Weights of a small GPT-style language model, trained from scratch on English Wikipedia.
Training: a variant of Adam for these matrices, 475M tokens, 7241 steps.
Each number is 128 + 32 x the weight over its row's rms, rounded and kept within 0 to 255. Layers, rows and columns count from 0. The size above them is the row's rms in percent of the matrix's.

# layer 5 attention key, 384x384, rms 0.0504, rows 145-216, columns 192-287
size [ 82  90  81  89  84  90  86  84  74  73  77  85  91  88  76  84  85  64  90  92  93  86  84  83  69  85  81  86  76  76  86  83  79  87  74  72  93  82  69  83  86  89  87  82  79  77  84  85  95  92  85  85  93  89  87 103  94  91  87 102  85  93  88  89 101  94  82  93 100 100  98  90]
[[131 172 139 101 149 173 121 170 162  72  85 165 214 175 106 245  93 133 136 118 128 157 110  88  90 110 156 159 200 153 140 120 123 128 101 109 131  37 114 111 134  77 138 144 147 110 144 129 131 123  61 141 149 228 132  93 126 126 130 112 173 162  95 104  95 155 120 136 174 115  69 107 124 129 140 146 158 120 138  79  71 156  82 152 110 125 126 111 171 134  91 119 138 167 192 118]
 [152 154 141 131  82 107  86 157 116 138 100 137  76 148 125 149 129  88 100 102 171 112 103 143 136 170 109  87 117 121 195 132 190 151 176 108 141 140  84 119 100 152 142 149 143  76  94 136 182  86 134 116 108 136 126 144 104 127 106 107  94 141 103  64 172 130  67 102 167  65 146 136 140  82 143 133 104 148  98  97 137 120 140 113 139 116 236 116 152 158 163 140  90  98 136 101]
 [169 164 131 130 127 163 155 100 185  70  89 104 131 125 131  96 113 165 183 133 163 109 158 163  58 108 187 187 132 223 157 147 120 104 144 161 137  61 105 100 156 102 167 125 161 143 121 129 193 123  29 131 129 119 112 203 107 107 110 143 173 143 149 106 111 176 103 155  87  85 152 127 128 148 133 104 106 131  99  95 169 185 129 127  87  77  97  72 165 101 101 134 152 115 120 128]
 [183 183  88 179 135 130 113  94 168 106 102 132 145 155  35 139 143 139 151  74 209 111 152 115 122 137  57 137  97 142 218 157 110  90  84 156 141 157 165 137 160 152 139 136 121 135 224 164 119  94  72  66 140 133 113 139 164  88 128 101 165  78 156 145 125 175  93 128 103 193 183 109 105 116 162 125 135 156  70 115  92 167  78 137 127 168 142 161  91 119 157 159 132  93 120 110]
 [140  78  76 111 123 101  95 151 122 144 185 131  66 167 137  61 167 136 110 162 111 140 156 166 129 158 138  94  37 140 121  96  81  87 139 117 102 212 143 141 131 152 132  89 105 165 185  85 146 100 169  99 117  85 180  82 128 142 155 138 132 118 124 163  88 134  93 101 116 124 143 155 123 199 109  80  99  75 182 173 130 115 197 141 133 140 137 160 101 123 163 172  88 139 146  91]
 [143 118 151 158 153 175 149 115 107 107 114 164 124 116 129 116 152 209 187 156 130 181 139  92  83 126 115 161 139 133 127  91  96 142 142 116 108 156 109 161 111  71 197 113 112 150 167 143 165 170 160 120 114 104 182 156 107 149  97 134 144 114 138 116  74  96 194 137  90 150 189 135  87 175 107  72 153  74 219  92 180 132  66 151  70  97 118  71 184 155 110  64  59  78 155 109]
 [120 116 152 140 112 127  99 133 134 122 173  92 151 162 138 206  97 146 163 147 151 121 101 105  95 163 147 144 132 129  74 147 153 118  66 127  96 146 111 109 153 137  84 163 100 121 159 128 122 136 130 103 147 109 112 146 173 156 107 110 123 149 115 111 124  71 130 107 119 159 154  79 154 149 124 160 133  46 108 143 124 145 104 164  81 165 159 104 185 169  99 136 105 105 202 158]
 [103  87 106 175 119 170 103 175 124 108  73  94 200  95 127 194  54  91 123 121 128 148  92  71  89 111 127 168 192  49 132 117 123 143  85 116 144  70  76 123  79 130 111 196 159  99 126 150  69 124  81 158 107 166 104 114 126  98 124 123 138 113 138  95 149 104 130 178 163  90  73 168 115  65 100 167 173 149  81 111 128 168 137 128 127 120 143 138 155 137 118 100  95 117 139 126]
 [130 171 100 108  96  98 143 128 151 162 138 130  99  79 131  95 140 169 143 155  73 129 147 102 118 114 117  81  72 188 130  98  71 148 194 142 106 113  77 110 141 143 137 197 148 202 133  78 117 106 123 138 133 167 103  90 119 147 168 101 107 165 110 170  69 194  92  76 109  99  88 149 139 164 125 113 190 119 169 129 170 133 176 148 164 125  58 123 156 109  81 105 141 115 112 118]
 [139 152 128 124 126 141 146 156  67 112 151  82 160 110 122 121 149  66 103  69 140 102 169  84 103 119 123 158 101 115 128 180 164 157  96 153 142  91 195 108 125 153 130  92 116 135 120 150 111 142 125 143 152 185 110  97 135 127 132  71 103 108 167  88 110 172 105 121 118  98 157 163  74  72  99  94  73 169 105 133  81  99 120 116  89  93 130 153  91 181 164  33 155 170  86 126]
 [130 156  82 123  94 112 143 198 136 142 123 206 143 117 105  78 144 116  83 117  93 114 118  78 176 162 117 112  69  67 103 118 155 140 118 112 104 210 144 109 113 116 119 191  85  88 124 140 101  95 164 141 131 123 119  99 130  97 102 106 160 167 129 120 126  74 134 148 160 167  98 128 153  93 115 165 169 140 156 112 109  99 120 146 159 144 151 165 144 110 152  58 139  61 169  86]
 [122 146 143 157 175 189  81 153  85 159 138  82 138 147 117 151  93 120 117 173 112 134 144 129 134 122 135 145  76 188 140 140  98  83 131 166 157  55 154  62 114  89 109 128 123 175 148  96  92 179 122 119 174 135 178 148 153 160  97 147  96 165 111 168  89 109 153 102  87 145  85 134 130 189 126  89  86 107 155 132 218 149 133 148  85 101 107 121 136 166 107 127 179 122 136 158]
 [114 114 153 126 160 126  88 120  50  84 157 128 131 121 183 143  87 169 101 138 124 174 167 130 124 142 141 145 159  66 118 111 150 144 169 124 100 116 166  99 121 122 117 131 146 174 113 103 127 152 147 115 151 101 177 160 136 150  91 198  81 167 111 153 152 171 182  89 127 132  98 201 146 133 174 129 119  20 156 143 191  98 103 147 113 108 188 134 173 161 109  90 111 121 202 157]
 [126 154  90 206 107 141 131 163 147 105 199 135 206 134 138 118 106 108 140 125 177 105 106 134 132 139 101 101  68 212  98 161  69 135 157 196  71 146 125 136 123 153 108 142 140 131 158  96 146 104 161 141 145  84 167 123 130 124 166 103 127 118 171 154  95 109  65 127 140 118 117 135 141 107  93 144  71 122 142 144  98 104 161 116 152 111 154 101 121 136 173 164  97 131 130 112]
 [130  83 133 100 125 115 144 168  92 134 144 168 118 150 180  91 196 102  87  84 112 129 103 136 118 172  69 102 101 132  42 185 177 151 132 197  84 138 196 104 116 132 124  89 135  67 115 124 148 124 172 123  97  67 163 148 112 142 169 104 137 123 124 139 180 124 146 118 167 144 168 103 150 136  69  94  66 108 132 153 153  88 135 118 109 100 201 138 126 142 199 140 114 117 128 135]
 [147 149  86 133  95 134 119 166 247 135 100 163 177 162 156 138 153 142 191 162 126 106  98  61  72 133 140 118 117 130 166  87  89 113 164  91 179 155 119 175  93 147 180 206  75 114 115 155 146 115 119 156 126 134 125 170 116 154 112 139 150 124 121 132  89  66  78 116 111  90 112 100 145 118 103 158 152 133 103  81  89 150 138 157 143 159  77 117 164  96 123 157 114 144 156 175]
 [102  93 204  80  91 209  63 133 159 202  68  91 142 122 154 101 144  74 102 192 138 156 101 135 105 149 112 109  71  42  63 137  96 130 108 165 190  91 110 111  68 123 150 118  72 124 126 173 151 139 122 151 144 110 125 128 108 166  86 134 169 132 136  90 215  86  99  94 103 170  67  99 112 132  16 117 153 165 106 161 120 128 152 104 140  87 106 114 161 160  82 111 134 122 149 157]
 [122  84 130 151 128 177  98 151  96 116 148 120 132 137 166 125 188  99 123  67 139 106 115 133 108 115 137 210 166 152  84 182 178 135 162 179 120 131 173 137 111 112  69  85 158 133 128  86 107 165 142  74 103  79 171 152 164 141 157 115 199  89 161  97 112  94 139 133 143 153 181 146 113 160  90  60 107  93 117 138 156 101 124 115 131 116 191 119 126 150 213 132 115 138 130 174]
 [120 148 104 109 152 113 163  94  94 119 111 128  88 124  71 138 115 104  77  65 155 179 148 114 132 147 104 103 158  88 150 123 142  96 141 113 139 134 138 129 159 133 166  79  97 123 170 139 104 107 151  97 127 158 108 102 137 120 101  86 117 158 122 103 150 181 177  96 165 133 165 178 111  93 117 156 114 123 123 158 108 131 103 127  82  87 125 140 117 127 159  87 156 127  10  72]
 [108 104 123 104 115 138  79 165 127 120 144  92 115 122 174 102 177 117  70 132 105 136 100 124 108  97 108 120 106 119  91 193 107  98 135 135 155  58 106 169  79 160 130 105 143 158 162  86  71 178 129 154 145 147 117 152 147 184  94 134 120 142 176 136 132 175 171  74 116 176 112 236  90 124  63  75  99 135  77 145 163 120 162 101 136  74 102 142  99 118 140 107 137 154 137 137]
 [127 108 159 141 133 152  92 111  94 112 141 152 132 112 163 168 117 114 135 163 114 154  78 106 195 105 125 156 154 104 126 122 140 116 119 114 185 179 171 133 143 131  73 139 125 117  91 174 107  80 141 148 112  85 143 152 140 140 135 102 152 110 144 168 133 101 197 190 130 110 115 122 135  97 124 150 104 146  89 153  87  55  85 143 138 184 198 153 131 203 159 116 127 101 188 182]
 [ 88 113 106 136 129 121 147 127 108 181 122 130 102 144 104  73  76 155  95 152  93 153 128 161 196 162  94  95 141 143 128 156 110 136 144 158  83 147 150  89 157 150 161 113  90 175 110 121  92 137 124  87  93  81  68 114  79 105 164  57 175 130 139 185  91  88 148 117  93 179 117 118 134 117 142 158  99 182 121 147 120  86 102 127 117 101  87 183 121 151 124 140 146  98  60 109]
 [123 197 141 125 159 108 144 125 125 217 102 142 156  95  79 101  87 117 116 177 107 108 137  98 134 103 135  78 174 130 158 104 122 101 117 122  85  87 133 109 148  92 148 112 148 135 124 155 106 131 155 136 123 100 106 105 112 156 102 140 141  98 179 133  74  94 162 172 109 212 100 103 137 123 179 170 140 156  96 188 135 167 142 191 162 137 104  65 114 122  73 113 165 129 133 172]
 [126 148 124 131 118 128 125 136 144 151 148 119 109 150  85 137 167 100 128 106 108 125 118 198 139 147 139 147  90 138 167 131 170 103 156 123 160 179 143 174 114 135 132  73 176 133 117 124 130 104 152 123  99 142 127  94 136 127 118  53 163 130 152 119 128 183 118 148 143 167 194 134  84 133 126 115 131 185 162 121 142 104 156  98 130  78 116 145  95 123 195  86 161 148  93 117]
 [ 98  98 129 149  77 139 179 192 111 100 131 121 154  90 149 103 113  97 101  89 110 115 170 111 134 109 100 196 129 121  95 158 147 175 120 130 156 200 148 109 156 148 127  87 133  85 115 136 124 177 129  81  96 103 114 161 136  68 152 127 119 114 159 144 130 179 146 179 163 117 163 125  76  76 106 147  83 151 131 136 130 108  85 111 124  71 170  92 145 179 209 107 108 139 112 124]
 [133 138 137 124 159  94 136 150  95  94 161 158 164  81 171 176 145 127 107  71 104 119 135 139 139  91 139 107 100 155 113 176 161 148  83 151 147 175 150 163 126 116 118 107  89  92 126 114  96 157 158 104 188 128 131 160 127  87 113  70 160  88 178 162 174 144 157 171 156 171 132 185 112  89  98 150 137 142 116 117 118 110 116 119  52 114 194 154 119 165 217 102 119 104 167 114]
 [113 121 165 167 121 124 154 136 123 140  81 121 132  65 160 213 119 130 101 115 106 122 167  77 158  97 150 155 126 121 137 149 164 112 121  89 202 131 136  79 119 168 114 111  87  59 112 120  85 165  98 114 171  99 134 171 136 150 127  76 189  99 144 121  97 130 145 204 181 107  61 127  89  89 161 127 110 172 112  96 112 104 132  99  72 145 182 146 171 145 174  85 143 128 139 151]
 [123 173 158 160 155 185  96 110 130 105  79  89 201 119 168 223  78 136 122 127 110 120 143 100 125 123 154 126 149 128 114 148 116  95 124  66 116 137 164  65  74 107  73 139 105 106 110 122 147 180 147 144 151 195 180 218 120 107  36 139 120 154  88 127 160  61 156 111 159 175 113 134 138 103 131 133 140  46 136 136 150 141  71 103 112 132 157 118 167 101 100 114 131 162 173 134]
 [127  99 121 132  96 173  91 140 182 157 199 155 108 111 102 124 123 122 169 116 170 166 125 121  96 104  95  78  24 199 113 161 151 105 134 161 118 149 148 157  99 170 170 111  95 126 129 104 153 114 173  87 145  46 142 167 163 145 151  93 151  79 162 115 104 154 110  81  71 153 146 136  83 152  68  96  88 171 154 145  93  82 126 123  87  93  84  89  89 168 158 143 137 139  94 122]
 [129 168 111  66 144 102 115  76 178  93 125 107  95  97  90 134 100 151 164 164 106  96 115  95 119 138 154  79 140 123 154 152 111 110 169 130 117  20  88 124  95 100 156 166 156 167 139 151 135  69 150 180 157 183  98 157 132 116  60 159  92 153 109 127 123 155 148  60  96 135  71 125 118 138 190 159 137 120 101 136 125 128 171 120 190  76  39 129  88  69  56 161 145 174 129 134]
 [109  55  91 129  95 158  92 117  98 135 166 110 123 112 203 142 175 131  55  98 141 141  87 113 169 115 134 157  98 154  37 169 111  99 110  98 141 206 199 107  73 113  58  95 108  94  82  99 147 183 125 151  91 132 158 179 176 116 136 136 126 157 160 147 164 113 130 144 166 144 121 141 130 110 136  96 113  62 146 123 153  54 130 105 153 125 172 142 156 132 199 131 137 126 131 201]
 [143 139 107 103 156  65 111 111 158 140 129 193  91 129 162  36 153 145 139 163 117 170 109 131 144 109 101  97 138 143  83  69 126 106 149 122  94 146 144 108 163 126 138  79 122 148 127 113 137  94 178 148  98  93 152 110 105 112 126 193 156 132 114 153 148  94  95 139  94 131 160  58 147 184 144  92 134 101 158 153 110 167 135 120 161 186 112 106 134  80 113 153 108  73 165 164]
 [112 117 160 136 168 141 111 131 119 124 128 100 180  99 122 147  97 120 185 130 185 134 133 117  84 107 127 132 168 156 102 131 171 103 115 171 131 115 119 126 132 151 165 102  98 131  99 125 139 133 142 135 105  86 137 143  97 150 130 135 133 119 180 131 146  99 174 125 138 142 168 120 110 115  78  96  85 145 104  67 161 106 106 133 123  57 135  88 164 160  96 127 129 179  94 119]
 [135 112 121 152 100 159 115 188 129 191 108 154 102 154 183 154 140 146 107 118 147 125 121 104 208 127 159 176 118 101 144 119  97 135 127  78 226 193 135 111  97 146  88 161  88  96 122 138 132 144  85  87 111  97 148 122 130 147 122  90 165 101 120 153 102  79 110 129 124 138 118 122  88 102  79  94 103  89 203  95 144 134  79 143  74 127 162 111 209 172 157  56 118  63 205 165]
 [137 116 130  96 174  74 122 105 105 187 128 148  88 169 110 119 155 143 103 181 100 123  87 200 124 127 123  77 143  93 114 145  84  85 182  90  54  96 124  73 113 122 114 130 169 171 149 111 128 105 192 147 128 173 181 115 145 162 131 148  99 133 119 221  87 109 153  91  97 146 106 110 165 186 139 132 142  77 142 152 137 144 101 143 128 159  78 120 154 139 126 161 137  90 158 146]
 [152 122  98 133 100 128 119 103 127 129 145 125 127  91  81 185 140 185 199 195 200  97 142 106 141 116 213 127  98 163 165  69 109  71 140 106 184  93 154 121 147 122  95 147 119 165 127 109 101 117  68 122 170 160 127  96 165 162 103 178 150 115 136 150  71 176 129  69 148 152  98 108 145 112 149 150 115 131 154 149 124 175 115 118 125 172  76 137 112  75  65 126 181 163  96 179]
 [147  89 160 102  90 126 113 121  97 194 131  85 106 167 198 110 180  94 130 102  69 100 135 171 175 104 132 104 114  97  75 174 110 189 149 123 160 124 124 102 117 125 191 129 113 101  81 132 178 145 101 156 169  88  76 186  79 143 175  82 113 147 141 145 191 140 147 151 106  93  79 167 133  73 114 120 132 128 118  64 161 154 128  55 112  72 156 106 192 196 124  99 113 145  81 108]
 [125 119  76 104  89  73 143 125 189 187 109 100  75 103 102 120 132 164  66 122 107 130  91 139 104 160  71 127  60 173 161 161 153 147 133  86 108 173 122 107 136 141 124 132  95 118  96 188 136  74 161 140  49 183  93 161 108  91 143 122 134 128 137 165 142 110 100 111 135 146 158 119 130 143 186 159 147 184  97 132 113 173 206 109 160 144  90 144  90 123 200 139 111  91  77 110]
 [127 152 144 149 146 126 155 182 137 114 108 124 191 106 194 140 121  76 123  55 120 169 156  92  93 136  99 115 161 130 106 107 176 169  33 126 146 141 138 145 114 119 122  85  67  93  63 150 136 142  95 118 162 105 111 104  92  93 141  77 155  93 169  93 160 126 136 156 134 152 190 104  82  76  68 156 110 212  99 132  77 104 125 111  89 147 177 121 152 144 165 127 148 123 155  96]
 [125 107 122 113 150 144 102 172 128 148 167 169 137 156 151 138 128 157  84 155  69 154 125 168 148 151  89 135 154  77 136 120 141 132  92 155 184 144 135 123 101  98  87 103 134  93 100 129  49  95 117 149 100 154 138 127 110 118 140 130 135 113 120 144 161 108 146 150  81 135  81  70 151 123  50 181 180 165 140 142 102 180  89 145 134 124 177 140 181 174 118 103 118  84 221  91]
 [153 154 157 124 194 122  94 146  54 146 195 115 156 119 128 173  25  99 119 128 148 123 135 162 134 121 118 145 196 100 150 121 113 100  94 157  81  89 157  55 127 167  72 134 183 115 150 180  48  96 127 125 146 182 164 101 114 127 146 120 102 167  62 119 113 159 146 110 139  79 108 190 170  98 127 102 105  84 164 155 124 140  88 156  93 137 217 116 135 197 120 112 115 107 169 121]
 [134 161 149 152 137 179  87  96 106 135  97 118 166 131 107 153 101 130 107  91 109  94 149  98 124 119 187 156 207 120  96 159 155  88 102  74 102 102 118 100 129  86  70 117 161 172 132 107 138 161 156 111 138 156 137 162 162 155  76 158 121 125 119 127 106 109 173 193 139 149 118 151 163 104 135 153  75  76 107 138 124 173  60 107 142 113  94 105 142 140 118 112 142 205 130 164]
 [155 133 127 136 125 128 150 131 148 140  90 118 152  91  94 148 116 107 150 109 163 139 192  72 117 148 106 120 123 166 131 125 213 150  98 133 133 149 145 160 166 114 175 143  68  95 109 115 163 164 160  81 108 102  87 139  89  59 148 126  81  98 139  81  88  74  72 169 155  93 183  92 123 133 169 142 146 186 112 118 121 118 140 116 168 134  56 115 139 117 180 223 191 140  66  98]
 [112 123 171  91 135 148 102 161 104  87 142 125 145 150 216 154 130 123 116  71 123 155 134 105 104 101 132 107 118  98 132 120 164 123 166 219 163  77 124 120 108 132 115 154 133 116 123 102 145 137  98 143 123 110 139 114 147 189 131  77 154 161 121 142 104 161 169  91 156 177 119 128  69  95  92 102 137 148 124  92 111 108 121 126  90  33 160 126 193 211  97 106  93 104 162  83]
 [110 115  83 127 127 142 122 113 179 142 112  72 107  85  87  75  90 149 167 116 151 102 118 143 133 113 119 135  83 167 177 126  98 155 132 127 155 128  41 149 161 164 208 189  91 136 144 122 131 113  65  56 150 103 127 133 159  89 106 132 143 114 150 140 101 139 113 115  79  81 155 155  76 149 126 163 118  96 127 141 163 120 147 132 106 136  65 107 150 102 118 109  87  98 121 115]
 [151  85 168 112 133  87 105  96 113 175 200 136  91 153 157 165 189 151 131 169 117 135 104 110 139 103 136 126 105 155 123 135 111 120 132 107 119 132 131 141 136 131 129 110 145 161 138 100 115 162 107 116 157 131 150 152 148 227 117 150 118 111 130 203  46 146 142 128 139 121 142 148 153 118 150 103 121  73 121 149 107 155 136 121 101 161 120 138 160 138 138 114 121 147 200 172]
 [121 117 113 150  66 165 127 122 117 122  98 120 174 117 134 170 148 116 188  88 135 119 129  97  74 126 152 129  88 111  99 136  91 137 140 147  77 112 120 131  57 142 129 131 118 140 105 119 160 135 120 122 102 115 140 148 166 153  96 152 149 204 143  71 122 165 153 129 104 135 132 195  87  85  84 155 162  79 174 143 134  59 111 156 150  94 106 160 131 113 116  65 107  87 140 139]
 [152 141 189 221 116 115 182 192 101 117  69 165 145 108  92 186  92  76  95 126 146 164  99 117 136  92  79 100 179  85  93 139 109 114  76 118 148  94  77  93 129 129 126 141 165 125 124 142 184 161 110 110 130 113 132 115 157 125 125 149 142  80 104 121 170 159 163 132 139 180 153 167 138  51 122 130 122 119  53 149 109 168 125  96 131 179 155 144 173 127 149 141 121 150 114 160]
 [181 116 153 198  93 131 154 171 135 105 121 143 146 104 133 180 151  51 128 102 141  96 136 150 107 118 129 150 146 146 107 150 150 148  75 136 135  84 118 116 118 135 151 126 132  93 106 143 134 138  83 141  68 123 122 145 168 110  85 188 166 143 126  79 140 142 121 120 148 111 134 153  83  16 110 171 121 117  70 148 132 136 105 106 173 200 129  90  92 117 149 158 133 144 143 140]
 [112 115  90 102 137 113 137 135 169  77 168 118 162 127 100  99 168 173 143 131 100 127 137 122 177 116 150 135  47 143 186  79  99  89 140 103 126 105 146 153  95 139 145 101 153 128 129 158  51  75 182 155 176  94 163 147 110 126  94 118 104 146 130 145 186 111  72 104  97 116 118 135  96 228 136 110 118 144 187 119 127  53 141 157 128  98 101 138  89  89 144 139 114  76 164  91]
 [180 160 142 141  97 144  96 169 109 138 110 130 151 121 116 146 144  22  97 124 164 163  98 105 119 139  86 141 136 119  84 176 129 134  51  70 109 117 123 110 116 130 115 171 127  90 107 128 197 165  66 108 161 148 123 119 207 150 100 138 139  96 102  84 116 185 161 138 131 178 128 162 104  11 140 110 138  93  69 130 128 187  91  98 153 145 178  94 173 127 147 118 127 160 136 129]
 [143 121 138 139 117 130 136 151 105 137 133 139 185  77 117 115 101  30 127 140 104 165 118 108 146 100 126 111 152  72  34 118 120 110  77  94  83 111 154 184 109 159 113 166 176 120  75 150 187 146  81 104 140 115 140 132 160 105 131 160 148 120 127  94 148 159 158 150 148 133 140 152 130  23 159 192  91 145  90 135 147 231  84  79 143 128 146 160 179 107 102 113 177 143 173 125]
 [156  72 163 179 119 106 113 126 129 176 142 116 166  61 152 175 127  71  90 120 191 113 129 141  65  64  88 135 139 124 113 140 165 148  62 119 108 126 141 154 146 143 148 142  99 114 164 115 200 169  89 125 170 155 121  86 192 153 103 134 139 104 130  82  86 144 120 117 110 111 131 150 122  80 105 202 162 163  68  97 100 199  91 131 138 135 156 124 138 144 110 180  98 105 133 128]
 [132 117  96 158 113 111  99 172 132 124 179 137 135 126 122 137 169 138 131 133 122  90  95 112 145 143 169 138 108  74 141  77  87 122 124  79  87 181 156  78 101 184 142 199 158 132 102 129 147 121 130  81 149 176 131 138 118 143 153 132 124  88 107 120  58 101 104 140 153 162 180 140 156 119 158 165 118  73 143 148 132 167 106  95 190 109 135 154 122 137 140 116 137 174 136  59]
 [105   2  73  99 162 124  92  94 171 152 219 131  88 114 116  82 195  91 110 116 166 151 113 149 146 183  51 138  53 112 123 111 120 163 103 159  83 153 125 106 122 135 147 158 120 102 115  81 181 186 102 116 206 157 137 155 162 175 161  64  98 139 165  95 120 125  73 142 149 160 158 168 154  64 135 121  79 111 132 142  97 147  93  78 139 121 164 160 171 163 124 133 129 133 126 150]
 [103 161  97  79  62  94 121 171 196  60  96 150 119 114  82 145 135 124 168 119 109 159 123 101 177 176 160 117  76 161 190 103 123 124 125  80 158  99 163 131  81 113  86 102 106  99 129 120  51 167 189  94 120  78 138 149 150 113 138 105 127 136 126 117 206 127 110 161 107 123 154 190 114 217 152 121  57  87 180  60 109  31 140 134 131  74 141 134  68 123 113 131 131 143 103  82]
 [124 128 119  93 161 120 156 134 129 120 172 163 137 138 132  98 148 231 125 131  81  96 167 116 155 100 110 152 178 116 157 104  51 117 163 108 125 193 104 146 124 114 138 130 133 125 174 112  75 101 141 113  73 127 144 109 124 122 114 158 102 146 159 168 142 103 100 160 116  96 172  57 156 251 141 118 144 126 170 182 161 112 162 125  86  95 160 135 155 142 139 155 127 138 167 131]
 [120 127 148 130 128 113 160 140  85 130 142 133  63 133 134 112 175 237 163 139 115 122 137 125 141 139 109 113 142 137 160 115  94 125 147 126 152 128 132  95  89 178 150 104 171 108 151 179 127 140 122  91  99  81 115 115 124 183 183 173 105  98 149 125 161 108  91 136  92 132 106  78 119 255 109 133 123 167 149 189 110 121 105 144  98 137 163  99 163 140 136 173 143 116 154 192]
 [102 134 117  68 116  69 159 134 145 114  96 113 102 108 153 130 150 205 163  86 110  65 108  88 135 172 172 143  90 165 144  77 162 186 159 121 171 123 133  82 113 130 135 128 141 119 110 100  69 128 148 143 129 110 134 144 152 151  89  89  96 120 114 122 109 107 116 139 162 101 126 115 132 218 161 145  69  95 159 179 152 100 128  93  63 102 118 133 104 133 205 118 155 125 105  73]
 [121  95 235 103 117 138 124  75 148 128 122 175 149  94 108 107 100  68  60 104 125 195 163 166 104 137 114 111 204  84 116 153 145 174 129 127 131 147 171 178 135 119 140 124 138  77 123 113 141 125 148 120 141 149 156 128 132 120  66 183 169 158 146 158 158 143 118 112  81 101 111 164 105  56  85 151 139 172 111 118 103 130 119 155 112  90 152 145 156 105 111  75 107 105 122 153]
 [167 180 167 176 100 117 127 133 136 217 130 146 114 110 137 131 123  94 119 147 139 143  91  65  84 108 113 161 122 183 131 116  99 135 131 113 171 182 147  87 152 121  94 121 110 153 112 161 143 149  88 108  92 172 153 113 139 145  93 155 125  81  98 133  88 197 154  99 174  94 143  72 105  17 141 108 143 136  77 114 118 176 112 117 124 172 128 113 155 201 103  66 152 144 124 134]
 [134 119 153 112 129 157 177 164 145 114 158 158 181 139 127 150 163 125 144 129 142 105  95  90 159 140 144 176 153  25 103 178  93 108 148 144 122 172 162 140 147 136 116 130 102 121 156 152 120 132 125  78 125 143 131  93 144 117 158 135  97  82 140 187 122 113 185 134 164 129 144 151 143 123 111 149 101 100 126 156 145 171 126  75 127 116 162 148 111 130 167  83 139 150 128 112]
 [121 182  98 130 101  62 122 190 149  65 139  99 129 133 106 124 195 178 118 107 125  84 158 134  83 128 175 116 180 174 175 127 131 185 129  94 125 141 118 109 103 128 163 166 189 127 142 171 109 130 117 117  68 102 105 179 101 142 144 138 189 142 200  98 115 126 134 100 158 100 164 115 147 216  90 145 127 138 137 159 160 150 176 116  97 146 116 122 104 117 137 208 124 143 161 152]
 [152 134 173 110 127 115 118 145 159 155 139 181 179 123 143 133 121  60  93 115 165 187 112 164 130 166 101 125  90  80 115 137 110 148  82  87 102  91 127 131  74  81 115 159 115  43 139 155 118 114  94 137 143 158 153 100 152 182 116 136 102 146  91  64 156 143 129  79 111 135 136 154  67  75 114 138 133 154 108 110 101 201  46 154 102 134 142  98 152 120 169 141 128 163 109  37]
 [160 155 155 135 126 134 150 149 161 195 146 181  86  77 103 151 153  65 173 149  92 217 102 146 144 147 102 127 148 128 100 135 155 147  89  89  98 146  96  88 135 139 151 162 131  57  95 125 172 135 116  99 102 119 129 124 136  93  81 150 142 114   6 104  89 118 104 121 115 191 141 140 113  89 149 121 144 126 158  82  90 149  92 126 135 140 140 152 108  97 154 115 118 111  93  66]
 [121 170  99 154 129 164 154  76  80 122 147  95  84 163 228  82 104 145 171 116  68  62 124 114 164 123 133 170 176 103 176 135 150 133 166 200 103 117  87 156 129  39 128  82 111  87 123 119  66 124 163  78  76  48 128 123  77 138 163  82 124 119 153 151 139 119 134 121 151 161 132 103 162 149 113 138 108  58 125 183 172  70 156 125 133 127 107 137 112 123 200 106 155 130  82 138]
 [ 79 145 124 116 153 132 159 112 138 106  73 149 113 168 120 127 140 173 145 100 112  85 121 176 154 158 202 125 104 177 137 115 135 120 159 163 118  81 128 128 130 101 155  97  68 121 130 161  95  88 191 122  98  86 150 172 108 157 135 104 104 114 126 157 150 126 126 122 121 114 124 122 115 231 121 115 142 145 214 105 104  37 202 148 151 116 110 116 110 140 147 120 131  95 112 123]
 [142 135 155 115  90 136  98 140  61 145 143  63 172  85  71 154 106  82 148 123 141 111 109  78 141 111 153 116 193  87  69 173 125 126  87 120 125 118 134 136 117 121 100 152 169  86  94 115  88 104 171 136 158 125  73 133 165 121 153 183 139  85 100 113  93 137 174 136 143 153 188 182 115  52 150 128 115 148  91 158 121 161  69 125 172 114 120 137 134 117  95 107 187 189 132  75]
 [134 163  56 106 112 124 138 157 134 128 125 168 124 154  90 113 128 133 188 139  92 119 120 130 157 162 122 176  93 161 181 128 156 135 167  71 128  88 130 106 122 126 108 151 144  88  85 118  83 102 147 135  92  85 142 163 150 142 140  98 127 113 116 135 106  96 103  85 131 131 152 141 100 208 117 128 118 100 137 113 111  47 158 102 165 133 100 135 160 137 151 138 173 108 117 102]
 [154 249 150 122 143  94 116 176 136 139  80 120 158 144 119 125 141 107 140  86 127 150 181 102 135 175 183 136  86 139 155 176 206 148  53 118  85 120 170 114 150 128 108 135 124 124 127 116 114 127 107  94 107 172  69 163 122 169 157 127 155 109 154 118  94 107 154  81  93  66 134 127 105 125 142 119 140 154 105  61 149 168 134 139 143 131  93 129 151 185 128 174 152 103  93 144]
 [114 147 195 134 111  91 118  99 138 164 198 134  93 117 180  93 146  93 148 158 142 153  83 104 109 110 112 199 137 112 185 121 138 131 154 159 156 130 126 123 170  84 184 126 129 127 183 146 155  96  58 141 170 153 153 121  94 125  92  83 117 150 121 128 140 137 137 104 100 106  61 100 201  87  86 145 144 144 122 141  91 171  97 136 101 167 104 131 155 138 140 149  70 135  73  92]
 [124 120 134 121 143 154 182 132 131 136 130 129 122 112  74 138 146  72 120 155 112 155 147  94 134 206 122 179  99  99 124 135 140 115 102  78 161 113 115 113 148 114 122 134 147 104 132  97 134 180 131 102 140 146 136 103 101  42 171  93 131  60  99 183 156  94 110 115  86  94  99 153 142  79 131  69 120 140 173 103 150  90 109 125 116  92 166 145 112  94 162 125 136 113 133 101]]